Part of a small language model's weights.
Size: width 320, 16.2M parameters.
Each number is 200 + 40 x the weight over its row's rms, rounded and kept within 0 to 999. Layers, rows and columns count from 0. The size before them is the row's rms in percent of the matrix's.

# gate: layer 5 MLP gate, 640x320, rms 0.0815, rows 309-337, columns 80-159
# up: layer 5 MLP up, 640x320, rms 0.0838, rows 309-336, columns 80-159
# down: layer 5 MLP down (transposed), 640x320, rms 0.0682, rows 309-336, columns 80-159
gate309,104,149,152,261,216,73,330,263,166,218,183,227,195,293,225,281,202,176,180,277,207,133,277,232,238,186,263,219,185,192,132,186,231,201,185,280,233,176,244,182,222,176,297,237,266,203,246,164,211,160,236,202,208,235,223,177,119,159,178,172,208,188,300,185,205,222,157,128,183,167,185,199,179,227,222,173,132,161,195,141,233
up309,105,289,179,175,219,209,139,171,174,192,224,164,231,155,140,255,217,225,255,267,223,201,156,147,191,188,191,230,172,250,141,128,180,211,183,176,167,252,259,274,140,204,198,176,251,221,200,197,216,112,172,168,206,242,145,155,160,247,229,165,205,258,310,236,189,122,234,164,160,174,191,142,178,262,266,191,239,243,214,247,246
down309,110,167,210,203,209,230,118,200,195,227,226,193,168,241,188,202,166,151,131,216,267,186,138,185,226,214,180,174,215,160,208,89,73,207,133,184,204,214,198,183,200,191,102,156,234,184,233,172,313,222,168,213,218,225,135,207,188,205,124,158,210,219,181,266,173,228,212,195,195,239,139,278,179,197,129,279,216,206,243,265,257
gate310,097,183,205,161,219,228,184,235,244,210,196,158,170,194,254,206,220,133,273,185,226,162,233,133,196,145,128,219,204,204,149,139,175,195,207,166,157,240,117,235,168,253,234,184,180,185,223,142,192,155,265,217,173,161,208,175,180,224,263,124,173,144,127,224,206,167,215,181,176,170,203,302,235,279,226,178,167,209,205,265,186
up310,099,199,161,197,141,163,156,232,233,207,192,165,210,276,200,200,227,209,251,212,191,262,193,230,241,251,158,152,157,166,155,162,231,234,220,259,256,222,232,120,173,208,196,216,255,209,255,188,160,199,180,231,248,158,113,200,146,213,205,204,260,153,101,170,155,247,205,198,165,236,157,200,271,214,215,200,90,210,210,163,223
down310,099,214,158,113,221,194,259,231,233,236,223,199,203,146,248,184,215,123,231,208,252,140,245,169,162,205,162,168,257,174,153,142,208,187,223,166,181,142,233,231,208,193,289,218,144,195,182,175,220,185,169,250,188,234,165,132,263,198,211,199,180,249,171,208,157,200,129,122,182,216,126,249,214,235,177,188,236,153,152,261,223
gate311,101,224,195,268,138,145,212,225,201,226,196,261,216,141,183,202,218,237,198,185,222,186,139,174,173,236,267,220,208,197,201,241,126,229,171,297,203,164,164,183,152,169,227,182,152,210,226,143,153,253,164,167,218,287,171,248,244,222,226,100,194,216,151,209,221,210,219,162,165,251,302,196,257,212,144,266,146,181,247,222,152
up311,110,306,145,236,213,244,205,220,203,240,243,171,180,202,202,178,178,219,208,201,192,124,155,193,267,241,222,187,224,242,240,213,221,160,183,148,172,223,189,223,234,194,222,217,211,203,196,166,195,263,218,209,141,221,188,227,159,251,190,231,164,175,167,168,181,279,164,164,202,249,198,234,227,142,233,179,195,177,152,188,214
down311,110,181,200,212,204,197,132,269,173,241,158,185,188,217,188,184,204,250,148,125,177,197,167,275,255,178,187,223,265,178,203,186,212,147,254,220,180,180,209,182,218,217,227,279,237,278,188,193,181,244,128,158,191,171,164,212,259,286,189,151,187,281,198,266,118,162,196,170,182,231,227,238,202,179,127,230,194,202,228,157,207
gate312,102,240,132,234,185,194,183,195,205,191,188,224,247,221,250,204,124,168,219,212,215,166,107,196,262,277,203,188,237,214,181,211,201,183,224,164,174,197,194,248,180,226,101,193,201,206,226,293,129,165,197,197,221,249,261,176,217,237,141,186,231,86,209,232,173,231,158,163,203,206,227,248,203,164,240,121,194,147,238,161,258
up312,099,170,167,207,253,278,228,286,266,176,225,256,219,279,221,169,247,193,191,220,246,181,204,228,133,251,222,252,218,202,208,156,191,136,187,181,205,174,197,206,212,203,192,204,198,161,175,167,160,183,192,175,177,212,178,206,138,215,105,219,244,181,176,199,216,232,197,129,131,195,211,193,267,189,226,131,164,155,162,167,231
down312,092,115,158,110,220,151,191,198,216,244,181,220,236,221,230,176,332,250,174,222,193,219,181,250,232,260,183,258,168,164,243,221,230,251,243,262,198,180,179,240,230,170,145,209,295,180,170,162,220,233,227,130,221,219,238,197,209,135,228,107,206,174,195,224,168,157,231,217,213,200,180,130,212,163,150,188,152,150,147,235,185
gate313,101,229,189,235,212,252,161,105,215,194,192,165,223,157,182,128,224,242,187,244,208,262,151,188,243,216,126,191,127,186,240,173,264,248,211,224,192,253,188,189,215,242,185,244,163,246,171,202,147,135,215,226,155,210,178,228,253,240,177,207,323,163,176,172,191,208,210,284,159,183,221,241,204,246,187,233,165,127,249,197,160
up313,096,210,194,184,191,153,240,183,181,208,124,195,232,249,186,239,325,256,125,165,183,233,243,249,205,153,255,175,264,205,180,208,224,253,164,241,175,255,152,182,189,283,116,239,257,180,212,215,199,204,248,172,249,203,201,179,213,183,189,307,148,147,96,224,240,179,145,165,181,212,156,253,238,118,210,184,258,161,201,224,176
down313,102,256,256,193,190,219,262,220,222,192,242,149,248,151,224,232,152,212,198,214,192,252,178,151,146,193,233,250,193,251,201,211,180,168,196,158,204,228,228,228,295,183,140,188,208,151,222,191,240,217,173,211,202,174,204,180,247,217,234,210,218,277,148,119,206,253,184,138,202,125,215,231,177,210,136,164,180,208,141,261,234
gate314,100,278,154,208,190,186,158,210,191,176,189,225,171,173,209,228,164,232,191,148,172,213,233,186,156,195,281,258,189,219,146,174,163,254,210,197,182,226,209,194,184,138,173,240,157,221,226,124,279,174,162,161,178,191,243,205,163,198,156,187,209,216,138,99,172,83,221,202,254,134,165,202,136,229,250,189,201,159,229,252,208
up314,104,162,223,248,308,216,238,259,171,216,217,199,110,271,223,274,217,183,181,203,229,207,199,246,171,203,225,199,265,229,255,175,265,214,244,216,194,121,207,275,147,170,238,130,204,181,265,229,210,182,247,173,178,226,181,180,232,139,198,187,214,165,211,176,156,189,236,134,176,192,192,249,238,167,199,145,156,185,194,207,173
down314,109,158,181,194,243,214,188,160,212,182,223,216,186,180,149,159,168,211,220,227,137,267,301,165,156,222,150,164,192,294,268,234,208,134,224,201,211,210,133,252,241,133,202,212,165,202,163,178,223,113,85,134,210,269,161,188,196,149,220,190,102,203,222,195,136,201,249,194,196,247,143,172,171,183,204,206,253,186,212,159,191
gate315,087,171,233,273,150,109,279,227,207,282,146,144,218,149,240,230,170,230,223,239,225,169,203,250,237,258,216,192,223,155,161,219,219,245,219,233,137,252,143,232,234,217,182,195,182,193,225,186,244,271,188,280,232,208,205,224,224,227,82,198,189,184,213,221,261,224,226,176,286,224,163,212,204,221,192,154,208,206,242,233,271
up315,094,175,154,234,197,247,231,205,159,187,248,154,321,149,214,224,173,206,264,151,205,133,231,174,224,188,197,220,198,183,165,237,134,164,201,219,180,156,144,145,177,169,243,156,187,232,221,154,171,183,161,227,170,256,142,197,218,209,247,164,216,227,160,159,238,198,230,242,206,218,153,194,230,162,157,205,274,248,176,240,165
down315,083,251,231,169,163,167,179,171,223,221,241,221,174,225,155,134,234,160,159,216,217,282,149,141,144,212,175,217,237,150,242,238,246,255,160,199,153,245,159,225,177,201,228,160,248,140,218,154,228,250,257,192,187,178,245,190,192,225,174,224,176,172,259,228,208,272,246,123,227,206,164,231,164,254,211,188,162,171,254,193,235
gate316,095,210,227,214,260,139,191,248,218,222,218,175,186,217,167,216,114,146,248,211,183,105,228,218,165,299,133,189,280,162,190,204,213,200,205,194,285,195,121,197,202,140,239,195,173,190,143,216,161,166,199,180,199,222,217,167,207,225,192,221,237,214,241,210,172,232,199,167,269,212,218,192,209,182,195,214,172,220,171,245,171
up316,093,165,204,164,189,152,259,251,184,245,187,273,215,158,179,261,228,241,210,173,202,115,283,157,136,124,217,225,224,215,206,171,247,149,120,232,211,254,249,181,273,261,117,176,184,148,203,224,223,189,177,220,201,248,130,164,220,255,186,166,266,158,273,161,163,183,110,213,224,191,268,141,171,234,295,223,176,168,175,205,146
down316,094,224,210,233,206,173,152,154,257,240,206,127,259,188,189,151,183,190,136,173,182,239,158,231,234,210,208,172,181,179,183,221,192,270,172,168,198,152,239,189,184,136,230,250,215,226,194,190,217,178,173,161,165,185,174,230,199,220,158,183,239,175,175,231,98,219,227,169,225,212,144,202,194,206,170,196,192,258,229,299,229
gate317,104,230,197,236,139,250,136,158,172,165,186,178,246,197,233,175,201,151,201,213,211,215,257,148,176,186,245,219,170,157,137,290,195,187,188,149,138,211,247,234,192,251,147,178,155,229,168,218,185,239,135,216,273,158,200,221,181,186,300,236,193,182,230,229,166,223,197,240,268,198,203,160,159,193,243,156,157,212,244,217,238
up317,101,174,200,158,188,183,164,217,217,146,175,166,188,217,130,222,162,235,150,192,182,212,139,263,212,184,210,195,264,235,179,201,130,240,186,209,133,171,148,216,210,255,167,229,236,231,239,197,172,218,236,181,162,220,232,231,201,239,238,193,244,99,203,231,285,215,205,204,247,195,81,126,229,216,228,233,159,173,225,242,160
down317,110,211,173,173,207,140,239,193,170,173,139,173,142,215,195,218,135,305,127,218,280,162,183,187,198,233,159,170,138,288,226,199,254,265,224,140,202,257,150,158,199,214,197,235,255,192,175,188,100,147,212,172,189,213,187,222,232,217,269,172,215,202,199,228,269,248,200,237,158,193,255,200,181,218,163,205,199,244,256,205,164
gate318,110,286,192,243,159,168,142,232,127,146,220,286,156,163,116,279,211,193,167,152,233,216,322,196,157,216,227,165,191,202,188,313,174,250,187,213,148,244,159,165,216,180,194,168,223,126,219,220,125,158,193,193,228,220,112,166,148,210,210,225,178,176,223,182,131,203,219,197,179,210,187,166,223,194,154,186,248,208,283,177,109
up318,110,266,203,215,216,218,301,234,204,168,203,186,177,177,240,277,177,196,118,133,221,290,247,188,178,321,253,173,268,263,187,234,199,194,172,229,115,248,196,215,205,194,180,227,245,196,222,168,111,171,210,194,240,195,193,201,185,213,161,229,199,190,206,85,131,233,160,212,207,133,201,187,270,193,159,178,230,192,229,220,171
down318,108,239,230,55,167,199,169,198,192,189,169,220,153,124,210,191,209,184,176,179,228,322,156,204,147,226,228,196,264,224,215,209,192,234,279,198,189,205,275,220,235,193,190,218,218,196,201,111,136,233,178,177,142,167,238,202,213,225,194,254,179,237,198,150,206,191,197,251,158,208,105,231,165,237,218,222,205,193,225,265,183
gate319,098,145,231,187,162,263,154,172,163,172,193,183,204,191,257,162,200,240,263,237,214,159,233,227,215,259,196,252,197,239,200,197,148,202,205,192,241,240,215,239,165,231,200,226,246,173,186,215,134,223,175,150,183,304,212,180,181,172,239,230,141,142,261,238,227,261,166,207,248,217,226,194,189,203,229,193,195,144,152,108,248
up319,093,183,213,288,213,176,225,217,185,204,198,255,143,266,185,242,204,149,233,235,154,242,247,155,215,170,200,190,190,291,186,126,197,184,122,130,255,215,139,196,210,193,164,277,224,193,147,198,237,184,167,252,166,169,161,142,266,239,290,191,150,272,259,156,158,181,205,204,153,183,272,175,242,191,182,230,214,247,215,203,106
down319,097,191,229,210,216,214,194,188,162,150,167,165,219,161,193,219,221,201,212,176,109,196,137,114,209,210,190,199,204,157,228,201,233,205,186,147,201,248,93,196,199,234,127,200,241,190,230,149,293,211,233,213,224,222,189,189,255,182,235,208,175,231,186,185,281,221,206,188,256,220,197,168,231,215,249,215,193,149,212,243,131
gate320,096,177,238,215,182,175,176,217,195,185,211,177,212,245,163,176,112,204,241,226,240,185,156,239,150,123,204,265,168,131,175,187,225,168,161,303,155,234,258,236,187,167,173,167,196,193,122,230,268,198,202,177,181,222,163,157,210,262,198,133,175,153,170,211,225,134,222,247,139,171,141,183,184,219,239,189,211,185,186,195,261
up320,093,186,240,247,202,149,256,271,256,199,265,178,198,218,211,211,243,131,217,235,242,160,106,184,193,143,315,196,181,147,206,159,205,203,217,175,158,220,202,199,142,260,183,232,180,269,136,221,137,192,195,235,256,190,202,241,227,172,253,208,138,190,239,139,148,192,196,235,214,172,216,162,215,185,217,234,241,226,163,273,209
down320,097,141,171,125,188,221,183,178,149,187,156,206,153,225,207,228,246,238,140,202,209,236,280,176,264,180,209,235,184,236,195,242,244,190,181,225,251,132,190,190,282,160,214,186,277,139,228,175,221,208,192,159,171,203,210,191,188,193,192,162,182,212,236,226,251,149,221,155,207,204,174,235,173,141,149,147,103,208,204,200,174
gate321,097,149,177,155,339,277,233,239,171,119,196,175,235,129,146,182,276,163,289,151,213,228,183,153,184,159,158,183,196,184,274,224,188,162,194,133,186,166,198,217,264,187,135,155,203,155,173,168,233,228,137,229,160,185,169,162,150,113,258,196,262,195,250,217,300,188,199,231,154,155,180,249,291,191,247,205,233,256,210,175,233
up321,095,192,143,285,219,192,154,264,169,214,265,249,231,226,195,201,227,180,195,124,237,221,192,199,199,161,191,196,201,157,164,214,225,248,154,157,173,220,227,165,222,289,221,221,137,154,204,164,188,192,146,191,191,119,196,245,194,215,172,184,159,189,208,127,181,232,161,218,280,143,190,196,251,188,182,217,184,189,245,235,173
down321,096,166,252,185,120,230,195,185,198,246,198,248,149,232,184,238,258,184,188,139,175,289,258,276,208,176,193,253,294,150,184,178,159,252,199,231,170,160,180,275,135,196,210,170,249,261,113,174,267,144,266,159,148,205,200,230,185,206,280,223,179,231,212,261,247,138,102,245,207,163,173,219,166,202,198,153,259,212,201,193,169
gate322,098,238,231,181,162,145,137,192,256,156,241,239,235,203,209,221,206,221,225,217,131,243,218,251,185,167,234,159,172,218,185,199,190,247,198,275,309,233,203,213,162,295,227,266,146,243,207,210,234,173,241,191,186,260,202,179,205,138,176,207,220,186,139,201,179,182,124,163,261,156,169,148,241,198,179,166,231,239,142,214,137
up322,097,234,241,150,157,180,174,176,212,143,261,128,250,176,153,222,212,271,215,154,208,199,266,233,180,175,188,212,236,261,145,229,139,256,195,177,187,179,235,197,177,232,167,188,232,208,223,242,212,238,170,237,193,236,196,226,211,208,224,156,216,200,218,223,205,207,154,217,173,190,210,247,222,292,191,100,162,242,181,202,143
down322,097,173,252,180,214,211,226,154,235,246,187,137,194,188,160,200,193,173,199,201,193,177,246,198,168,215,239,222,255,174,173,159,188,242,257,159,151,247,164,185,204,155,133,302,257,200,201,266,199,236,235,193,162,275,218,162,207,207,193,173,310,221,243,150,242,182,193,154,223,274,133,208,257,186,219,244,143,225,195,340,266
gate323,102,173,200,180,191,214,241,192,174,235,166,209,244,203,271,180,224,145,144,231,234,174,172,199,134,235,167,170,207,159,221,246,284,250,232,203,235,215,136,258,212,221,202,266,185,194,211,197,248,187,148,151,175,131,183,150,197,231,215,168,256,104,229,190,192,184,167,184,213,221,208,265,187,234,196,197,241,184,218,188,186
up323,109,255,197,198,112,300,214,182,168,228,177,152,223,195,229,228,140,163,216,168,146,178,162,214,179,253,205,216,202,178,193,156,173,226,226,190,209,209,177,327,169,175,179,247,117,141,205,201,188,190,250,196,188,226,140,122,230,154,172,146,230,159,170,177,241,178,188,173,135,140,278,205,226,171,265,183,134,225,212,184,130
down323,107,185,204,160,325,160,198,257,205,249,227,163,178,221,197,208,179,159,162,229,208,216,261,215,209,210,167,283,226,216,254,208,153,267,304,198,157,88,120,166,130,140,219,220,189,174,191,174,194,137,234,218,113,268,165,236,161,204,188,229,214,197,247,185,189,206,194,163,186,203,157,254,236,235,214,140,176,184,221,218,213
gate324,097,259,127,181,177,249,246,210,124,165,113,167,175,186,169,155,171,316,151,236,209,138,216,171,174,125,158,255,165,176,185,225,171,165,188,226,164,141,101,195,187,136,161,252,195,200,223,266,170,256,309,119,160,193,272,197,191,190,183,194,221,164,207,214,195,305,232,253,204,270,232,175,216,197,190,168,226,249,168,107,159
up324,097,177,166,235,263,180,204,223,226,209,217,176,206,232,246,259,110,265,214,136,217,224,241,209,153,168,237,175,171,224,217,147,220,134,192,238,173,207,236,128,166,252,169,201,159,202,219,237,191,141,178,228,189,179,224,179,206,207,186,229,219,238,241,179,222,242,163,205,183,158,171,133,216,206,229,206,226,170,206,224,213
down324,100,147,141,155,190,178,136,86,225,176,274,154,254,181,184,180,184,257,132,175,220,158,247,193,206,230,163,232,199,139,223,134,260,214,195,117,192,219,192,198,192,170,244,294,232,276,231,233,132,202,262,194,203,174,203,217,240,194,210,127,230,184,212,158,285,258,177,337,202,170,134,169,214,204,161,182,146,183,243,161,172
gate325,096,290,183,162,229,226,203,171,180,146,210,175,214,162,181,276,217,246,275,200,160,288,230,236,144,210,241,214,241,278,231,191,179,239,231,237,242,204,246,215,246,186,156,153,202,255,148,252,187,167,205,178,185,183,274,227,216,149,181,228,180,262,244,226,162,234,136,196,202,208,230,122,168,241,185,227,259,198,239,235,223
up325,095,262,167,190,189,215,281,233,165,176,171,219,252,173,200,153,257,201,207,250,222,238,220,242,211,141,225,215,272,287,235,202,238,243,148,184,183,226,143,220,187,220,222,203,205,218,147,257,227,176,151,234,169,271,163,145,183,177,250,207,207,206,158,163,202,188,189,152,188,255,278,212,259,137,219,181,223,212,236,266,187
down325,099,195,181,218,187,134,270,189,226,205,190,154,131,232,205,129,188,151,170,176,201,140,238,222,162,182,142,163,210,220,111,245,177,200,218,215,207,219,213,158,191,149,210,119,254,190,261,129,184,310,236,210,218,113,139,208,301,244,208,237,272,180,238,229,270,198,295,187,200,175,208,169,181,166,258,194,170,141,193,160,155
gate326,105,247,201,203,171,220,196,224,235,272,267,165,118,206,191,170,163,271,199,153,172,215,199,181,192,205,217,252,204,236,210,158,181,206,138,241,145,253,194,186,223,197,198,236,134,147,177,251,224,211,150,131,177,304,206,184,200,239,233,154,214,230,243,105,209,181,270,188,172,215,126,156,239,229,251,204,192,248,235,194,227
up326,109,209,218,242,206,174,273,182,173,191,216,178,161,250,241,239,228,233,222,230,240,228,148,206,179,147,201,219,178,183,132,197,224,133,224,207,167,220,229,221,186,228,206,254,245,163,192,238,112,206,207,139,232,226,215,133,246,271,175,253,105,171,251,215,204,125,191,245,209,193,169,269,195,209,217,269,239,221,225,180,212
down326,109,179,150,172,272,149,251,220,204,246,221,244,226,185,202,133,273,223,112,181,163,273,171,216,287,129,187,283,226,245,177,178,275,142,305,184,217,174,189,152,184,297,135,248,115,137,220,205,186,233,206,223,159,186,203,124,214,256,244,300,228,265,188,153,240,211,240,183,163,170,211,217,243,202,253,230,227,254,218,206,132
gate327,097,203,254,169,260,148,174,105,157,196,221,296,189,160,149,159,203,204,222,231,147,232,189,241,247,246,167,189,199,147,242,194,149,177,187,183,233,188,207,172,223,201,145,244,124,151,195,199,159,195,117,168,238,193,148,229,147,212,133,132,223,272,219,183,223,255,168,257,223,201,224,159,157,174,201,208,122,154,195,214,183
up327,098,212,158,238,191,132,302,184,193,249,188,197,282,144,263,204,248,176,168,266,237,199,229,210,237,201,200,213,293,193,117,157,202,196,153,205,195,272,257,197,168,120,243,210,225,205,249,173,259,195,218,161,202,162,166,177,215,216,222,187,197,214,164,136,134,243,250,252,216,260,130,223,244,173,265,224,238,209,168,216,248
down327,099,172,274,205,177,232,225,248,240,224,231,180,77,191,214,194,177,228,223,207,217,196,166,193,112,130,163,259,169,229,185,281,136,232,176,300,136,223,199,169,206,233,248,212,209,242,219,197,183,211,166,179,161,158,194,171,257,156,173,208,139,147,160,128,175,280,180,223,286,239,206,198,199,204,173,183,135,201,218,128,191
gate328,100,220,242,244,194,169,184,186,169,191,186,100,208,150,236,172,276,184,228,159,229,225,226,149,196,162,129,130,196,242,212,198,237,260,196,220,182,279,275,204,167,246,192,210,164,182,191,186,232,209,146,219,220,188,157,159,161,187,179,207,176,210,189,291,208,152,196,216,177,182,212,131,188,250,226,179,265,172,211,254,204
up328,102,268,138,230,229,188,216,188,184,216,164,163,238,155,228,241,253,234,197,171,191,209,143,200,157,149,218,201,143,136,229,216,183,243,220,205,212,227,230,172,197,137,188,207,148,201,168,201,170,283,135,205,220,237,199,188,195,230,191,229,227,174,168,120,260,220,248,239,192,171,230,145,136,190,179,181,278,169,170,138,199
down328,094,234,174,166,169,186,219,221,232,307,225,172,209,176,145,205,182,188,243,308,190,219,213,255,180,296,166,252,162,213,194,219,223,159,114,171,214,207,129,231,192,156,136,125,216,243,170,224,192,164,177,210,210,246,152,222,209,246,210,246,136,215,273,206,209,286,209,176,177,183,181,94,243,221,152,230,136,222,240,210,189
gate329,097,180,235,238,234,141,218,240,189,186,171,178,208,219,139,249,205,181,142,285,205,184,237,187,275,189,254,197,154,176,247,213,259,285,293,190,155,122,167,196,277,193,217,170,179,209,183,147,188,279,235,211,224,209,137,117,224,202,189,191,218,203,164,124,222,187,241,184,237,204,163,228,210,221,224,207,176,142,164,230,242
up329,097,175,270,217,203,192,185,235,298,125,162,161,222,152,197,184,171,161,119,162,191,171,239,191,196,187,188,167,184,185,192,143,146,191,244,171,272,275,230,176,190,197,219,196,210,157,165,179,216,206,209,170,154,213,288,181,231,226,270,236,164,129,210,130,215,256,199,236,300,221,204,189,180,258,215,129,201,199,147,202,177
down329,090,210,235,158,122,248,224,175,144,217,201,246,294,167,134,122,135,205,174,173,97,207,198,200,181,205,234,227,158,248,223,239,215,192,212,193,166,225,131,169,167,218,243,216,168,223,309,191,216,208,240,212,233,176,134,192,168,220,152,207,188,200,257,266,260,239,151,184,181,238,228,247,182,171,124,257,269,197,202,160,207
gate330,089,203,222,204,242,229,188,216,250,179,178,221,242,140,195,201,179,161,188,175,224,194,277,122,198,188,233,173,256,182,233,204,174,202,178,205,233,203,196,237,175,273,214,140,130,174,199,202,193,248,177,218,115,207,202,193,231,190,178,160,250,160,184,260,180,140,192,148,214,215,208,303,210,274,198,227,176,222,160,299,182
up330,091,287,219,164,246,206,207,229,269,236,256,215,217,232,226,127,161,187,192,164,231,167,183,235,233,143,202,217,165,207,242,319,138,121,189,158,138,232,175,170,127,269,226,175,212,205,204,215,199,187,172,161,222,172,169,180,130,187,231,236,150,169,253,204,194,210,174,223,215,183,189,213,246,158,160,177,244,185,182,128,141
down330,081,149,114,222,187,230,170,181,168,195,153,280,193,240,152,304,223,205,187,249,171,219,226,183,186,272,253,190,169,214,126,173,236,238,230,263,203,160,245,142,258,181,236,227,177,251,157,162,143,165,211,240,186,230,169,229,188,176,192,157,213,219,114,198,231,126,241,186,224,224,171,200,151,219,195,179,175,237,185,215,215
gate331,103,185,207,192,160,214,196,141,201,223,265,170,179,161,224,142,167,224,206,225,192,200,251,184,219,189,199,162,217,282,152,143,190,184,207,168,232,155,213,208,137,149,154,234,197,249,206,233,216,207,170,161,204,209,180,171,164,216,181,182,217,201,246,234,209,230,210,233,121,270,171,230,215,230,210,139,215,272,200,150,206
up331,103,205,164,233,185,153,216,232,169,201,276,205,188,210,186,232,193,205,203,145,141,189,189,101,214,227,161,209,193,249,162,181,203,148,124,236,232,183,195,221,140,221,185,89,214,224,173,168,101,248,274,152,240,245,155,197,236,187,120,179,239,180,263,173,203,216,173,143,168,283,164,243,138,213,206,195,232,275,232,204,127
down331,103,254,224,318,223,144,261,279,254,208,132,205,169,245,163,165,212,211,183,174,278,242,163,208,206,161,94,232,274,210,196,128,179,178,287,236,164,180,176,195,191,218,108,252,295,182,270,168,182,239,236,176,264,231,215,248,237,156,206,159,151,248,202,174,163,177,204,185,267,200,204,148,187,219,218,198,175,149,267,265,217
gate332,094,127,152,202,201,168,141,172,220,210,209,190,243,249,199,157,148,223,180,184,195,221,197,169,199,157,183,133,204,234,192,204,149,242,234,216,226,242,297,234,187,140,207,162,180,269,233,182,168,179,197,269,165,197,249,113,203,248,190,189,256,293,253,75,142,232,182,127,180,151,240,172,233,191,262,204,222,207,145,140,187
up332,093,219,249,206,242,296,163,255,279,194,173,234,206,187,180,174,151,143,186,170,232,161,221,230,153,215,191,219,223,222,221,169,234,265,142,222,275,192,190,126,222,188,143,156,261,218,149,233,179,183,211,208,154,227,140,106,198,111,219,238,176,189,196,270,219,216,238,193,199,242,194,171,134,196,170,207,176,274,199,246,192
down332,096,197,182,200,211,152,147,173,172,249,150,257,177,225,221,221,248,208,188,182,140,255,245,159,248,236,189,189,168,212,218,201,192,189,127,174,225,191,224,169,191,142,246,197,163,277,222,182,179,221,232,233,228,202,201,217,216,194,178,197,193,242,167,264,203,140,224,171,256,200,162,206,186,178,157,252,155,231,167,84,200
gate333,098,201,190,204,209,183,78,190,229,129,188,182,225,193,128,137,171,209,277,175,176,146,202,169,171,195,195,204,90,201,177,264,219,201,185,187,162,163,162,238,108,114,169,248,191,203,220,167,168,196,225,138,196,217,176,172,224,180,185,179,202,200,182,208,123,230,150,171,169,220,193,222,190,185,205,188,232,226,189,234,139
up333,103,199,176,148,229,246,113,217,158,186,186,219,194,161,208,146,228,255,256,252,216,209,183,198,250,215,139,165,163,221,194,237,256,180,182,217,209,219,180,226,193,204,207,149,277,228,194,229,177,273,243,149,193,152,212,240,164,213,144,206,200,186,181,191,166,253,193,161,127,234,161,138,265,149,172,230,175,203,203,154,227
down333,100,184,102,236,211,235,206,172,179,173,176,214,261,156,145,165,265,167,224,182,230,254,156,200,175,283,242,211,224,277,199,197,241,170,239,295,181,250,179,180,187,140,211,162,218,258,246,203,189,164,173,155,156,184,270,284,182,254,171,281,180,224,155,275,195,147,156,210,156,134,196,166,193,174,233,210,225,156,129,110,173
gate334,102,170,147,155,195,228,223,252,274,200,193,173,205,193,240,218,250,199,187,215,251,258,252,215,245,191,237,207,230,177,210,242,184,221,180,151,212,211,161,194,201,213,220,219,180,194,237,212,146,244,192,186,196,208,253,240,113,200,181,247,229,246,173,229,236,245,133,238,187,269,256,198,203,163,195,228,206,102,208,130,273
up334,103,178,204,274,186,217,198,220,198,163,230,179,179,264,234,165,111,203,205,170,156,218,202,159,120,261,269,260,171,237,239,212,243,188,201,125,200,235,207,166,274,298,117,192,255,190,127,246,132,190,235,200,157,127,209,216,116,125,235,228,194,221,205,181,194,226,203,292,255,238,227,203,229,210,180,165,158,176,214,220,181
down334,105,165,179,159,248,148,182,198,208,173,210,214,201,213,246,224,181,225,187,155,181,154,142,171,267,203,170,202,136,121,251,209,201,204,195,173,214,195,220,132,224,147,187,118,256,267,184,226,217,204,145,170,184,242,190,206,164,171,280,196,204,192,156,158,164,202,189,189,221,173,161,231,252,261,228,202,217,248,235,239,155
gate335,103,177,215,213,255,168,141,253,243,173,204,214,210,199,175,210,222,245,281,185,217,209,200,202,253,173,235,208,192,226,243,143,118,223,135,179,241,197,121,180,190,240,244,134,166,228,254,159,249,257,116,176,225,136,251,174,130,210,207,144,191,274,174,172,198,184,111,131,222,174,193,129,164,150,170,220,188,173,208,240,199
up335,095,242,239,222,177,223,176,207,201,243,144,252,184,237,192,184,240,186,203,198,156,151,195,215,142,214,220,179,189,184,194,168,258,180,236,192,224,223,145,136,247,218,247,172,216,292,225,234,234,136,159,203,199,158,220,259,185,151,184,183,184,253,199,247,242,152,168,244,274,142,272,190,178,117,186,146,193,257,188,237,226
down335,090,193,198,244,237,195,161,221,251,146,256,157,199,149,202,168,205,144,241,228,189,189,251,159,277,132,164,222,169,181,185,99,190,192,171,197,241,238,250,250,192,264,209,195,219,126,194,205,153,154,205,267,187,115,252,220,212,231,191,191,170,156,183,219,159,207,148,188,169,241,200,119,181,179,235,222,207,179,255,144,229
gate336,106,179,193,240,140,186,222,187,256,153,189,111,162,162,260,169,183,280,147,210,262,184,237,171,161,220,174,253,117,161,204,239,224,231,188,261,174,280,210,241,132,291,203,213,216,225,178,168,234,171,209,160,255,162,202,241,194,235,206,181,205,182,180,202,186,201,309,203,238,157,185,199,171,240,207,185,231,200,163,217,194
up336,111,118,142,221,208,167,261,177,212,225,164,160,278,139,172,175,202,120,169,209,165,217,154,179,135,268,240,237,160,211,117,165,180,230,229,219,238,187,234,218,177,127,149,208,171,202,260,256,206,200,260,234,248,232,216,185,93,244,233,231,187,180,190,168,204,189,174,170,217,167,244,243,186,128,190,217,242,212,225,196,155
down336,102,231,177,203,242,142,209,264,191,221,171,206,244,184,138,273,192,214,126,187,169,170,192,143,246,153,178,220,188,200,132,221,213,125,195,268,207,233,184,201,224,229,259,241,199,230,231,142,171,261,246,296,222,181,223,273,223,230,194,170,204,184,222,115,143,206,183,219,158,224,247,207,161,179,166,197,237,110,206,147,58
gate337,101,140,160,198,169,257,197,200,222,168,90,161,170,198,234,196,137,152,224,198,219,216,123,206,125,210,94,237,182,173,239,240,269,159,142,238,205,179,194,192,253,206,171,272,276,200,197,162,220,181,171,174,129,116,216,186,169,302,216,196,259,187,209,248,154,183,191,184,178,196,231,235,179,205,209,202,156,210,150,138,256